{"intermediate_size": 1536, "vocab_size": 16384, "positions": "rope", "bias": "all", "tie_word_embeddings": false, "parallel_block": true, "init_std_qkv": 0.0354, "init_std_up": 0.0354, "init_std_down": 0.00347, "init_out_by_depth": true, "optimizer": "adam_variant", "learning_rate": 0.000738, "weight_decay": 0.29}
Each number is 128 + 32 x the weight over its row's rms, rounded and kept within 0 to 255. Layers, rows and columns count from 0. Numbers have three digits each. The size before them is the row's rms in percent of the matrix's.

# layer 10 attention key, 384x384, rms 0.0361, rows 302-344, columns 256-319
093:125071127068133133072104118166185176075118142084170116166145123112170134151147108103109115114096091167122113184160200148167181058107154155165132112120106128144133143129160134181109088162146115
096:120101163123123163126124100064115110177153186115087068136139107122121130099148149115105083118130157151116099128145136127190149164102099177142123120129172050137143110170193141164110150160155093
097:142128084132119162086138136141129097120122125105194108121178123172208101132189132141091133103167139178176108170090101107121075121144093177127244089126133066157122088161156084160137118115125158
095:127099135081092187082133147139133128156174098170175162139183125176112136144168091092118033114104106099158084097186145135149146124127116143122120096141115077101131101073155116169082151133111175
099:146106108074098106087130177071153119122112087075164149147131134103147146118090111134114123131126193132105152109116112144120137143141132077167111060141103180138149119089126140186102139105133116
087:125132138163174173122138117136071152199130162129118114146131135107077135136136062132159164152147085145116138153064139108126154066147165123129123160139143148163110093143112095140216134147107100
091:129050107063105105093141109086132098184170110120169120147146167129179112109177128086149116097121151136124134136139137124096166096102108176146135065162128138126105139136129168163041105102198130
092:144127078120129105153137121057119134119180177110169129164167148155093092091209132156137116155094123102122097162127204099134121083148072178155165162147109067115111132154151181104129087138131153
092:123145166173129161118089123154111052117145136099131169152148147073140127117118163162160157095182170112128114066112117149191139182123187093137137121155141145116183126106068134096110099144191121
091:126147115138098150126140182119109059123157149117090142155117139128061074086173131107124116172028112127126107079133145160082160051124089156078101125143139082151135154165084156104102114116125148
088:087084180147093110157126140137168137129133107166174176107098137136113185066150184156134158110109178094047180175198156090123105124106169086130098116136083114120090133147105117091115139096135110
098:114102129065148140083162123163129115151169153107167155119162126078128141099093176135121110123141121144157121039120134125092151195148164094063070153140120174104095139103137148135119119114057151
096:109095125116111157134135101122110090152143080133142128104151157147078114142139102123174149106119176118072130115098155076103119108168116073052073090103174031134112109126128142090120140103109123
099:090144128118132112146101125093074106163104085176069120107131159126112115184157195138148136161135094122158112143139128099203109152077142149156145178118102143130087186112119121107141165079151082
092:138135131107089129157142183157179147145082049067128124150128114139058121053149108125169136116191160155152123099114122081146072179098098160121124069128140102171103127117097106137181167149131042
095:167131141133162119116101096119073145074142135089160140139112115168068102175104103114087121151147135155171084109147154110113129152133152129133109181095127170098154144115132131067098089162110126
090:083083172080089121142160063146079147097136113102143164159160103106129129079156087097095134068130190120144120117077184132218151086144118126157142161053092134098129148114161073161105093130139148
098:122161127144102114162125144110128148077113113136092144119134163112106152189145138147161188081145161066173151109131108065147120181055155213097054125098152186125104125178120157079106130128080112
095:164127101128122120131116115136090135138093083069144145078140107124133141180136081132151111098075148170153121074122135129130113118145162153127120097154109120130145067098150148157207133160177157
091:116123122232155092130140064100097146157123144152119157107110096113098108092133110080161153090158112158098171110117095096160103106098156106091119108134123104161078144166078136136105187181111096
093:134139099168100157130163095093147108095141105152088160139131066146095119119164130152129096144109158107091093189129071078104155127069087096128171143099150155107108118066142104106111142098165124
095:115098124095154136159140168130088111131150115134120144108167152099203126144135174145105080151120116138161172106095168124088105121199164105125126168166120050161135125084192190122153105113114084
100:119147125109061128128149134127158188146116145125186115149109108094114153053080135105180162095085155111098072115143130150075134167107123121108090088118130169138131130094053112123124127129108108
092:138132146139019082101097111090143153113155118099137100168142057108088143104092142135141175114189154116075054108163130095081092166057105075165087120171104191046112133168125067120157203169111109
114:110075147122193111152175139132126102100109176150121161116132155187149095179177168148124092166101110145177173142149147122164133056164172158107155151107115076187108120137162140098110097142155122
075:071105107143134133118182125084101111119181122127104149119159166143113106122076154154076114170090069098138135138149138048128112104163146123137095117143155138140134118140161168168056117111155126
107:096131112114187164168173116132083135111156116099082114100175175159134116193129104169066123119092118056116133132125172092131133087177191127094120065154117080203090099198147125122159144141158137
085:087148146109224116099135138110157116141146156080119114190152116128096099133155073159134172096082132080096160165118157135107137112141185143110105166093122149111121103170161177121162151119152147
128:126127113114161160158149155094131080178153142156116154126116152156150140195173121193047119113111125147174165174124144121091175064157152117090112099127105076161140109145197139125109075117169133
092:111110136159180093132088136078163185048113111150164139166088111146076150206125149177099123130125160063126218166152089183141104131140176113145055096123090153142089141174124079105202204081132127
097:131101059111151105094095113129178158131123127092076105135099106121135113172186149153137132106114158087120174077122068156115097085109135128167111094128077187143112149109123152184149118089129139
098:134107092145139089122111144102143148103116092101153104150108123123093088172117109111135182147105189117074158151144104134150098172090091156111065111189121112142069165123159161137168137077123131
102:117108184154103140149119136146166091176134091111199172177115123094128128128107119139136090162099159150076112128164157120170129107075168163111134051158127135121140109185095105106075132126160060
100:141157150116067110150125131148140087163083154064134093138188111077113139113124128160163164150123097172109168138101101144156159126146174172142138066130145082151118116123088116128118176123138099
100:139123039135103119176234147141109155162127122140127103111088130096173146075147082128176118141122118107091124142192111112131126076171129091112198134139118120192201171119165054151123102116149162
101:133163084143158147129123164139158146155078148105111103122140112133143129107137078157125079120121090163146111155196113138167122077083112088178131188128081146101146114145097173153145087133131104
102:080128090190158122164103130141127121067124086146111119070149144071139160148102135144146160106123134086121201114106103120144110150074190123117122148142065194119110164144171130127159094150182090
101:138118068150153157076127149095154174164127136092097136109149119085113117131138111146108200173127158094137161086120101122153157148139164142148099160127040158164127128153132136093149160081169073
103:104149191085101115124170101048117145076144129094152126113105113166114085099085063127109147109126164099171110079109073131152083159183108126138128057120121142096068079087128086131136171087092108
103:106082129151136162133131121157152152156083139108160090166118118109051136142130063121120129118144137067098123143081130189139090105176131148157034116135111125144115153123111144107165151136102109
095:114120166095106103071116083166157109087140148076095142221096154136166172160119135148119126157101082090105097106131124116112103137167080157091111077058147135096149168128109089133133168142126138
104:092147126110121135122149179164106181108073131106153106136128142135123134136178105142138162154195131121075145145154095130136096124093099116153134140152124154190151137140133209125144124164098102
096:146110054135123120093157198100102127102145141126109085118192136125083124174125118185164111112110182117087090110121082134103133150112091135125092136122125151187147107110117136075171124145093186
# layer 10 attention query, 384x384, rms 0.0366, rows 303-345, columns 256-319
093:106146066128131127210089150076168097139143168166143113095070144150147119102084119105168113103142134150104170100145127147133114050163118065127085123173148130132090157119122132164126148112136113
098:072150111153102088079057150102117172141096146074147141100142135166157171141135108145116141092187135119208064152074065156134166142135074104156155129171108145117080161143067137108159084108114137
093:108144118147117180104100161143173123182145112143092109143154123143116129163089183099149077136167174072138093117169102158190142179146064109075108159207120142201138180093116154118131114112112144
099:100076154117104138086149121105114081191133093153109121156134104084200105168099116133133155159201075112101115080168169141112153096102103105100089115120106170103138133153082144129132159154154173
091:122125118138121177149186107125148140122122165156144128089173133160103176115128094132143117166130127128161111155131160127081097114132173120148181158103201108098053106117175071116139133121114107
092:069152154109086117100085143154171117177154158140166116128081159100158134113086119115134101121099130133103215126148082133130150129111119114062070131162117145132093203172089143156129092150130160
088:141156128112143116152174129140129163091165196123103086134135119055152135118159146091205120146116185144148105145122189165109149115168189134119157121172129082112183112071175126135141050136139092
092:131091209142143107085135138113084069157126113132159190098136179119109117115150082083088148121048115131173146119094116104108155172205178115137094137087154117121112130125121082128109159160156137
094:083170137128129108144141115143179122162198109100102157092073142132150111126168107144111085192055175129167118131102126140118167116167099139127121096136146162091133127160087088160165170130106104
089:092126099146163123118110150124120162085142056157124163152114105081098204139114130118113087148103188085090167200233197160172170149111093105140123126171118094135194113182128131157160100184103125
098:155119131079137131084155131175192061091137101175082095132201194119131130141123140173149171107112128107132103081133124104110160106080204127144082117146170103106167165157145104092059150139094143
100:121129124139115127085164118132182114124136094147093123153098139155096142125108127154112179175128219147114086200093102148190161127154112129100129120165162081148108064078131134085090165110076128
097:135173072159175129179067173115157120126129124085140154042118116113124106150131188170115124133045177112121132156104136253199125147100124105107140176088070163122093180153123097098126131152143045
096:088100144113110117145052197070166209189043113138172169133089139122093156100143110167108096116176110122134138160151144141152166109166108123074140169169158106163185157156140162161138135137093146
094:121093111169123166110110146112180137080136084167059169137115116116130157155095157138073115093107084141180105131129146063061111141104157147144086062118123110096117181106104116126070124132102029
093:136133126109131092126085129067196158175116133131099124092143122112153145174109132129170141100127128132092167105155126189115153110054128155099149179124146157185124182120156065149122149072106163
093:188183145160118155102160139137145143133174129097163143075169112137145156199157081137123152090064171105124152176068139049168050102152129125120171115068198103113125035127125094080061092101080106
089:106156188138189145110170079175103158109021143173066132141173094098135118067109105153139206120139136096160170143142128157139131134159119070143161117075165123115120133078112093132107163105136124
093:127188130145083125187170133116160127155122056133145054109158189110171135165094111157075090170113141124104075099101096139106142118081115108148174160120176120157115155156135121126151116146062112
092:111159132094113132085096089081158080138093166135172109150147134098096137155080154178129106125090211094111087100131164134105127126143185140125093097152143110119187176158135074109158129119097176
100:124126090120152120157120171138128141192137108118172130082131083129144113142181120143136055148135145162133100134195156129133180108113118142060072049104086102128115153206171121119121081133117102
088:091122169198154126171141161160097127082104103052085133138148186105166146123118133089158116182189081132127172124169140061165095131132058073128129156135120125100157087117136148125132137147106097
104:153147153149119160119130139177147132098098140107139162129149169104122128090119106125189195097178133119160123138094091136178067160116080148148155106118170122099133072071099105117158140129116178
082:145135124101146126144138153129211110160131120164079144084079126115106116146158148144060136084116132088115104105098113144135136092170149135109170064096186116152109174128115074163197109107169142
108:162114115059160139133144150104148172166152086132111136123121108126107147172125118182079163132063138171137129144143125183108151118128167147063108125134132099188130208175148162128175122144169103
088:125096123159119173127132142145130164078148084122185120122093171162098099085123095095161108052132139196140126070099084164158088120134134102174166111103097150117141081137103093116187166057078132
109:156166179078225149136147143116180167172125138142053132138137147104127103169148092163090134114113100105125155086116096145114150113183168128054162132095139101186146202180137136159221076113156101
085:139141111166122130114153097104139091156202158075102104093146123133176164061112130134144122153090094072129119094110127110164097122111087099133139089156127130126176124081155110164020095124101134
129:157165162127179145176094152112145116173155157147073134135167111124078111188132079152070138112093113062182150175133135160145132103123204144089099128056150081187134192153133134169179107160184118
102:190099130129154134136125150108111083193106063048161149128101102159124109107149156131098179126131118110152167078099104138066160126096151135155119105077166146156073102155118129161088127058173118
099:068165119122143140142140168192071124127082093104152126168199067081121147112171075171148155123149139082116156136126126146159080146096111116184140126104062159160157100141117088110104105113129093
101:127097167119099102120136097117145124156112111154117163094140126017140165135182098156130115121109132186101123163076172183134081139144114174108088117142156102172135078180135130140140162087125140
100:146150100090073132147102149160166135179103125090168092140122067123098119092200137140112169183115140164132150116137075111107147120137129135143121091127111123150169128156169063119199121076150120
101:123153046153109164173105120079087139145117110153126112090090129106142131124137138194129200165191151154107119114122130095158106130126133090133160117159098161155178130125156120204174106145142178
098:169163121141154131165110153129087134098097174181168172113121133142122145146104117124102090205146167190071137087118134156123144123104118083084148109110138134134118102134137160154182096151105118
099:137126156173143133135166089165083115136155115180173140069177139129135139127089120098160140113103136137137139198098118100132131100084097188106157096057117109131151049111101054158125091166139147
099:134093099106132167130104145178141135150168111078122156091131116130211137143115117095154103071089189116144119119096128122178119153111158108130150062065128123174147113105148142148163120139131165
100:128146076111125146117089158173176122100139112115127144159123169125154150111133117165105159099149158043161152122149140148133095139146104141121094070108103102139096174039113138080119164061085132
098:112136117122153138110173131122114179188145109117153114194106176145066153144169122101086114101196098136067124170118130176097083132121139130181118123111119174136108087115173176066144148120133147
097:133118219096159091140084107149165132145089107102140133098133120131151139166113106148150121115187084148170097128169107188101144180119138123139104047122100153166121118115096126133090146117151164
102:158097152099110140161099101161109180122109181114171152103060125148097181153150081126141123122152145136097075090094112140184073150187148163164197098070178118176150076076111103083195100112142110
093:136172142164177104111142179145135135174082140171092124161139126141144146140142126123109115144158148130123107084155068113112112113106116140169131146156118164127132188077127162163104137129098117
099:080119157121149123160126111155072140178103111089208108127174150124145138047202089107108149194161126162146101193064187153155093138175140129119124073148081131121134142168168170108123118160142142
# layer 10 attention value, 384x384, rms 0.0378, rows 256-319, columns 256-319
101:141149163166139074086115142149095154096115131125101139091075127136144089109145101189155151122115154127113123137091101129140173140216161119082147107154147159120071198152084171107214092113146092
107:073132122107115166169102126129116138185159166166195174136172111133117193103076127162133106143114050137094156104104099142107174143099111115096168099133161099133135123107120139106123141175099144
106:148119113131147175099128137169145062145135088107107157111173131146142107098093076132150151105108161135135144094071154166099085150124121098125134080091101160159152072120081137124141088095169077
103:113147105199154073131118115111109149125129156067101171156140096150167180137075131194148161155152118135138174147108118169141168121094140136174122134129111094168137140130187161093155112146066131
106:121139142117079163192146092131143121121184130124082189142139177129060161148172154153141147166128125145161121131129098109137150120073086123155158102125121097141155136139202057155089144127108162
104:123086157123176112168083163169079150147196131080196159077128096149166125144139105103120126089172085173134153145162156170141137142180143121114115164154073135124105139088141087101092087171096084
108:171067109084114096192135128128144197165083059130131132101087170168106148099208105139102151111141101154110161179118118119087178163136120157153152137144131175104176091158098091108125090054115064
104:129053168136118123171125134170170090064126114137189074099198104147123084105172114063103079092143080131126124139181159104150153129106127105089114208111177156155137105139144123129103086107161074
095:155122153115140136117123107150131137107135150166149204082118124128158136141185120133122097157121122160140111096173128140099060095106157081116091189131199120049083145137162155122075164046164117
102:140118113088122163163142065094084102107115102159111117096119196112135165136149127121105134109103186138106098104155080166158101173162172167091101068154137143086146139125158115105154135088101105
104:129147022112158156130165096102174130057119175155143087099085128176178168173155114116142169156140154089173164179134145127136131131095105125095079159158178116127126073143061114153109128141119113
111:167122159180186088129158105109138164073162136124166151075166182132100136115170109063121125127131156173146142125172153093085168154114154142074145105103040155144120136096141139111140152152138188
107:076116078082099123119087084135131075119132165129059114172125045168124150144088094189110147102091108119153130150116109134197110101158106135114110160146174143121147089109095115106134175157043042
108:191091098142117169109141090118081094131081103123114129056154225129043075156117084083084081112100067121161104173182124140182131134079107141130142169149123151137112154144141099165106077134150100
105:194129137141132101110110100074076122141159134098117139102082125149119132168149130174165086116071110108155147128142081130114082088158129099144124125149193181107153162164146162145097098105163073
102:152140123142181074114153145128165128163124109111130177180169176182103145164113135147140113095147155155085133105167134162142119104092189099141143122123126095104105178150127096134191069158148099
114:124167081174130083111113129146139150111156146155146059098097145077151097139207118136111092126139131111126134135104179182118106158190113135091154100122178094124135112109108175136134129075168124
104:096131115080161118144087135200151133111176166167173124158151115140154091095153110180112051175113165100174072138156096108166114143142100097130124075133155088115157144098151092123096178135139107
104:119150117085129148152088051152121113136090087164092085044129068092131160094086135097157072145120116151147119092092121183111109128111113114097143128152142136153131161067126150196159094151133143
105:160067109114085091161115109208146134184119108152147158141098106139063105097121116172102144107110141155137175073130091159122098183115131143123121111121191133135132157173157105104135096102117049
109:124106142117109145171162195181156148097103154130141168174101190114119131108132153139160136085108097171077140169112166098113136121150129165179078123141128107084103126103130092111173057093142216
105:116202113091104168087123084121108101073104061124050133073119179134149135096129135104078177087121179130117141161103165144132091168208163103109087104145154174171134159126051106106155086143107142
103:106142070083170119156165139161163103108169142168104134092090117136194116087162123169100132107143184122144106118105164155122115096147115149070163167157136127149138134149118126099158164154114137
096:125164100102095092157179156155169177102081122110095132094149123136098144168137096084165046085139166121140162106081105128135128166170125145100071050147087122120130143141102137152177137078142136
104:170126096120129145172117129082144193129095137154128140054115123139119224137079122179129151116087087105139123179101128080107107137132096062126151147125144108170182070173061086097062125080093114
109:096144115183208128131155137140133128107123176108160119145172129179145103102122114158150060074145076086118112149119150109151148112116150127122091135116093170154116067115175118096160151105146175
107:081127101119117136100126123146079079110099117153166140107104079169180086147135135130150126160134164134117175185091135130180184095170110122138103196105082136125076180132090134157156081113093074
105:103093146143102127115118149078168142173138110134060128150161097086000169140083172104123139140055065146112155099103088121098106147011099136158176092125149117140127124139146120113152156144125190
102:159093088070131113150124157118164171169149133118122111141107029162169189143117178170116205168105152090176120159128116162106096088127125167082119081116126102134144147119116120106083143121113133
101:159060063098048124154123075082108133171104122159110058087125113163060138111119067066157057151094112144096157134105175156142088148080126084147171209139146112123131146145043156118153150118148142
099:161163136111083194191110126217129191158153100121171131130095170138177159117166088133155061101129157120158082127133178105123060172176098183118130143163093074097175122128156126108154114125126155
107:158109151094154033123127116171120119134190100083176130131195188150105121139164160189176103135113105178148110150088110102096108151095117148121120102131167156140113166073111086111127162093104167
107:192121113166123119045138112098139128113095125099077110112177158119161082174111109070108174116155116115126126149101092135145101073096112165136154108119120129094110144165092101058131179172185098
103:135128085101081166093206147137145088176132152205106038188079124127144074156182149118130117163104084128107104160079177173117140119137153115104215112089161136165138106185083148138119120159131140
107:149115112063142107157173130173103135159147097158143168159111154064139090134111118121190120149140165140122164146122170174129089144166132207192108168104141097110069090114095127114163142090171145
105:148090108114122123102118137062140133127114106139064144138099135101094075098158107109120089084118075100128121130173159116147141146183167154165133161144086078129154131194171112089114089114124122
104:127128125115140167135109068084125174115131183145114136172117105141191113115143173095113125145090117116112105153176106160210113095143118169120152126090093137148077152105151126130152114181070122
101:105143084134114160114147102148141144076092104175051076127083130139102109140101097140114122142188166150123121138091115086137098145076106141160121113136128128102187103121150159162103163132142122
106:152100105058109132117132093075149134087177166153112148172116163042150061142076152125131147124109078117131129220103114159144135127157122159120118123135174152137060111137126164180075101097114118
116:104101098137161067124156122140185126158095104164154129100102123101108065148108158070159139145108154166121145133087130112102107094123130074128199162116064092126092170084132161098116177135166171
110:130106131118141118073161057132175132113117110134152117113121029118149163112146135090133077117162168159152105110154125159038175092142145087097131171138080128122098128122135146132098183167182185
101:112102148114172136197122153171188134181144111109147127108117151102160111144176079144154109158106226129166122120133161098161090114201119144141141080159129046129130107109104144124158171159148151
102:116140142103135112081082143108080127091152113118081151106203165123128131143112145178127140105149077118097100147174146181163078115120107104149105173124145183125063129125132116136134089150117110
104:086167113095193174088060072111108111099105206086067131078113096126145171106096136106149064184138112109111129163157067146118078106102128088111095138147151157143109100169128118162198129119121108
108:149140183187136103095154098115115136068063116174141103148109034100089138111114135121161105100131107124161107149139093139094174108115122155106139116135049072107099112125204145085113165146110109
088:096091140149174144114116149103170133099144068074195128110155115136126149133125125117071194131176115116126139089195184077101146185171146142141136149105112100178161136150102135125049118168065162
111:172125118140074099135128180117169113146162161123146112119145158151071143151126146147095164084106123119129128081124109094153081180163118105130132118128090101113188063102111117151172113084106148
108:136137211064121148100099154162118111169142066103051185180137208084119196145121084132117153125116141139127165150128140116127085140107118134164147125154134074122156128169129119097073116132174071
100:160078160091157096081052143125102160136116095125092165125151194143093116119103137116106077149099170128107157093101070145083132095129178143108185107157085112121190122094096139104145154150151150
103:100135126119121134138066168107169140162126199134095154166152153148113160130113138078140120164055129158140153119134120048152112164080134113160109101156092103190115105120106098124119109063099139
108:084120160105089105171114087123109130150129114148144146196156217117177145136120129161155130141092112133104104184149111057152152119051076121114124094154133095132101132091124108139101131149046067
106:110126109167117137109100146156144066135142082131133174193118100120100078092109191118140131112113067132103139161140152132180151099141123111125111161123129162069128166089127099107116117136093151
102:151129174147187169113134101152146116150127122097160153097104145110082070106139117106135048131163146118104144132128164104059094139102139147115149153136064062176158054147155154173153146099159148
099:136106069110128145118100121118107108168158198125136087158100172150146082132141134102092055164085162157121175182108137137124135087101131127120123092128164152105142137070183136140173117130102110
106:131100132153186176117144129160129126188180186115102109166190137110184175130208173180155083142107160127103087062140090084166111130117146161129113067105093105072083164140153148119163114136163181
109:139117120149083099097121139089154136144137137124136029112102164091183065169147090105112111143154064118101111145122101129111121089079156137110152104132157132150082093094150201105152078098116113
103:138162147081165171122130209090124164152162160084104117125086117093181203143181134141100194083139120140153124090119089181118159121211139203170103086089158083086129104118158129120106126126127123
097:125090118118134100084095147143103099169122096109122145105138100124193128168135192176098156115132157173201107085221128180117102098093174115158154104127150137117137132095217178064073072156121116
108:126098085180083094106116101097091178140136156153087092114176124112088105115144145122154116090117107148166162127163143098095146093095147079108189141144082070098172109108173186083113139157118142
105:129130125112171177173134103144074070115111138102128123100161149097180128148106116193096104165109124093159137111132187090194126080189110105140089151126185125130079140099106174147110148065128148
098:106169107114179154153095149165095163161105143156104147118130079057149115089095067117142117148107166105073184128099109139140090148112112076102101067121113123172121116099061139154172158056082110
112:058182177094134138128115203118120085180154085178145123096132099170165145154141137166136136117170166120137132157131102101166154116152098140119156150136121094136137095143135132100112123164153138
103:154157066128123145070140110085117123066030167124107060100101073118181154120141144146129130106128167105080118131161062150156157140138111131149138135125126194111089146160138140138121131165122164
100:162108141098099090157091078124107160104118136090109194131058082114126058169128188072143110093099120157141091169141106140113114085128131064093126090153147170102193149118123121126092156155175061
# layer 10 attention output (transposed), 384x384, rms 0.0312, rows 256-319, columns 256-319
105:109098099082102097190155159105109133122177102123089157104178134089105105143140099101103091153171162056124106186146139109127075121099094118137141113152159087083181139118155131153116155114106161
110:152121153121113112130122142129178162178174210112120162117154084056125135115154085164131161090084148035141117110099117082144153140160099126167111147142118139132140093139127116121148079135191133
109:181153092084109125151049127187147120096119113120121069136149154119083145153130187179088133127103168135119121086101077097091086113142130176118103155150104117141184108187149148132126178098179091
101:199138179071109144064131135096175132116096096104098158154145070081099102170108124119153123110162159153151147111177083119137120104116172124184055103116156141119122077109105157112150165085130125
113:145049141116136133094120108134142096122097161105094136142079096107120078124150149087163181110120032098106147209147159107128154134096153107090120143109079144055142049058098141118097206070059162
106:120163138143104106166132152133122091066146139086087102085156107073116143073097144082113192153042126126139118119087116106143090128119113158224151136105140125173115143133147150102126194107182199
104:087147118104108090145131154102093173130148095136130083128171101180119074145168163179159068121134134240106158129113121174146162097119081107085082077139125081101066165139160103089184123222145123
105:106129159148130114151111143147114136165149145159100082073123106122061132080206142124137228129056138094141146160076072155148139160191086123105087171127107155147078185145100113173163100153181136
098:062106100164157142118173059135083154148119102128119099074112151206096170089120095122203136101097075096183144127111149164097140150082177118097151100104129108141122137085183107128090068138065169
104:094162113118169189043124175110128098123089135121120111168148174171154124099125129091123118139109128135161080170120117139088132096119173115091179107126083112127074157160131087102089144124082090
107:144152143159093108076171173098096167182127094129078116164158142152136135039094125095162137081148083106092142127137110122121192122161106108138149195110091094113101184096142100115126102143116130
113:083102102140110143150083146112097120131099106147141101145116138079137123108149128166123159146111078114114081079088079177119124166176117173135170186129108187192094165157152111075125146159167130
110:134168152134173173105157175129146111163109121139151181115177120137152076061129094098122135098121164148119155183171052086078131104120123111152074108119127112101088163191147092174140127114144041
113:111188117147115165123085151156139072116124128126126110120106128162180196093075139124132116124075107066125108079084116179106184123148183090153139101160127122163124204145162111118123120075092073
105:104176075112184159128178126160133109077107067158159178151156146188124207115093110133122112129090128081181159082129128138117156102070139104154132086175153097138147136139157151147115123123121118
099:109135153064073122156157113068153171093091152153095163145172123132113074134130111162154116144122087061118138153116122095139205086133143084076090064129125131081128063090165131096116168121033159
117:128127103153174121120148144103092123147128052160178160138087199156181180088101097124112166117129108136176099063155106155174107083074141137138086159118124102223163201168122146164123135157151110
106:133098105132122125134207071091135139169157205116162159124128143131161126125091071097084129133063090116180121126126122164094090105147179126066170089139119121123133087082181131125148120127067179
105:186163096153183164138161166186147067070133136096099098141111201152112161164074132092111126130168134120102144178160163142107124111129187100188109145129125161123167177143143102163062159086117106
101:167119091134123123181195170159133154095156103106107108029187145161062138131175143182134118100123173109131160146091184117111080100119089078149090152083141048149131094146140157148134144130144117
109:079113171140051052172116101126102144141116112106096049087083149118108111137164138116110156166157099125119152182136118093145184139165109147145099161148116123099130106065105184054165124110135158
108:134134119130158165088108161142136108133074066089137131127134190158164154129134137145134068159148131128121068159175102141124134132144112164134084130101115101186086169212116125176158158100170076
102:110077123160142114119091144111093110106158078092101108168181189124142107119127143110094155156108110136108125116113127131153098165097107166166191141108108128191114130121135149152111235103193133
098:142126089096081128161157105107102108144166098140145096095167234144156146140111117130104099161127148055125112172152134156112156109192157055121131116176174110131118168140110157136114075159097173
105:168113103122056104074074142072149102205149130116114096123230138127139147088159169126209139110121106166103177093111121178140134148119143176155121164107098109099135153128082113121128128125165079
112:129123170088145107068108076127185113139113129146114102178125142110075174106172105057182204178123097186147110133151128177182141154122162116097144157148059153100109080137079168188108124161130129
111:146145163079135127148172117135149134066134110074036108139129114123117093153082142106104128158175115128088122165176097077103106085122142149102136113116178108059080126100171130115155183108149123
103:137091093123132133139108156177196140146149170123082200114085151164121095127152119148144178103122136156075168128163150119144228143156129084149069156106123145147154108102050133142084140142156126
106:122163103116134114139110137109087171124141094134142169110209125105131187085130147194165131056140089176143198069103146116147129174057123127194165130133117101130150076112131134103138148162150118
105:179179114140109133168126154169139067161145167124079136097158125149096083108102132136126134128123140116100121131086097142114112119180159117108125152148089120097161142131111114165123095153133120
101:097153141142100115097163092061068067120128110150127058137176137140115089131086157113140128145078175103170104150112137134143080077156189108040217114139118089158141091145151165132124148129089145
106:100066060096162133163112070172176155100130120135113169121099158115142164113211103133115104187126076155168153081198135189153157178126153148152072087112159133115130098127121176150134130146130169
111:084148130101100152168085118165094111126125146137110122174124149114144171121099126126100107138142154130139100142097112143130117155132131138179209155107135177140149185137137167155126108119088097
105:130086115128142070118130155111104145111084118118125146157080149169145128152109102135109136159195162110079156091182085100180121118085125120128129119107102085108146190091161153111142126118068107
108:112167139134074103143123141105087149118101123113154105105137104171103070176094172126063123138156229179124124166100092076064059098140111138116133082130131066117150108121146118070148093106117138
107:173184109091134176106144132083122109137150090138158113117087133128146144163095145149133105139109115094143124074101120124151178132025151105103119115174132127162133186098178179088097139090082132
107:101167147137153128067157132115113078115060120110105108169158112147092080140120141097114159116105185136102152151129119038067091104103147117192099108158070180098114103115156137137120140125106112
102:132108111177145091109146129160099115131135153197198124110138075110109109142109136107159129140139083110124121188133109103085101080160137189062173152094079145086084131092112058100112124131180141
110:106152104180104130154136078153105125166120114151139093121081138161178214164078151117069093120160146085122114091117143112116122084139134128167085129170148092099192164134171112111142096102112099
120:163094085112090099179153172145055153074111102119077119065091149179149177191110143164109131143147077154097142110150148115115116123106181194167165167106098167097130105110156157129098109142096136
113:169165130139169112106191128063092134117103116105088110126150157160095158136138085146183113120113098145179111157123124141109118191125148158091162161138094211070119110107195128151057062191105143
106:113089111126040110178111154099103129132191145156123110128166141038138126114153160165085135131131164081060139115115136160103094105160172122087167140148109115115142101123134115109148158152107156
104:083099123132102120138108124175161073133088091163135082101087147167124142105128129152124136180087174120111157124085135073127182113117148116176098108137158098106160147161122187149114093151105137
105:108160118119136178106207103140155047150095139119101153207166135172137083102115054107118113099101117094090091127139122142104149103176163100101115075122145128084113136124167099162092127124118141
108:152155109137156140115151165074092121130116154164178148153136158169123110146082061147094115048152062038142113107094090076118106102130114113071200152160096186090136099147181108126104121184115134
091:157146132134103120123084162068115151161137127165126105122153110108157151093141134144176132141098145135190097106135127142141107134092082195131136134140096155201090113133117132144169191157191139
115:158151141079083128138103188080169142152133136115130146085129153103129120115108114116173131098141182100072153202096192185138173094135142062176101132184143099193169129151085133107129135096148107
112:129145107158109166119122097119141102084126111096164129167088096110117076143137204170145155111100190140124168123116150097154132127106093105146147090117138132122220074138135189088118166115064084
098:151137086161146107169111141102123101116124154140131184103194064095102089168119168208142086123151129141151186136101157139084063131128126172184131099133110142096175049163155136154070139125124137
109:159098161101097127187121148169177131159162178107112122153121133081057095127148166155121166097087137126082135132124156117128162122175136097091071108111133153083183079099079143069172143137147150
111:094112126104136122166167080169136130139162189145117119135046119078126142112138160087096154146114167022082124143081148100088115072157126146148108111124129109027120093080156077093185139095142148
110:086179098127147078109123118154100116085085150071112164100080133112167148106135102111125155178078080103183093126122104099146169145104121185153110141117082171167087118144167090110161118105191073
103:173163077119079149185086144121093134148127119183167088145159110158099112139093167155125137073125107167150135141067106170134101113138126120064144102156096176089169113114134112073118162154142142
099:141204157104164167137185100157128143072103108130127142130166145086131207166114131148125156115162166065151116089139159144105128093136180090163101107174171117133100141139118161105118069107094088
109:166148170136105135136155106103122112141134149174133103117119164118162132138062090142118070157113181016147079089136144143081104086145230084138164074170164133142111142127136162120099103150045131
112:100107128145180132121158106113164125141138150140108178177034172168129189106061049146084162116125150073128100058126139145153107078160163071109144130170163092141156238183194149134077112135093118
102:087132185148156129117065182073125135148123075105154156176141113086181104134152122098143095100173140188066139159161120087101096133132099143152118090147116146149143112144079140142165144112129090
098:142154143157170127148130106111149124041103096099173160135108115123135192104141140195162124123137146155176171095105157089141147168083091139218155125068117173191119097152165156121091117127134080
112:188145095114120079181142201133123152121120145116092145098079110112139192119065142159148150125141071138128164075115181128154132114110148132255123161121117198096165092083106184133083108123161153
107:124206163131114123108120059138159128155173146115154065109078149198136168092092090115116140161067157122162092140102102094106129103144180181146185089149122090136118110127206115112156049137126094
104:139152128127133109145179103109126086101143129153162073108204184141108091164100148140086129132153133141081109186131120118053041093154128147086153155141119095103142115161114150115113160116153132
115:126117113151101149066167113144107152166138169103113184202147092122114060083171112085101133099081085190145131192140088084158120140206059144045131119115114087094136115176150087152132129166130098
104:056126171166176148073124159126094143118091146159076129186185107143126137171068134085141092102195072129142147179119108113085104103105117131096140112126117173055069180096125153161105174123111080
103:118150115124195127140146099144102143074084134108076053151154144131129152132124121128163141114129125137133129150155148160116162147074150140139133122113152141116057208085201107131088116151080146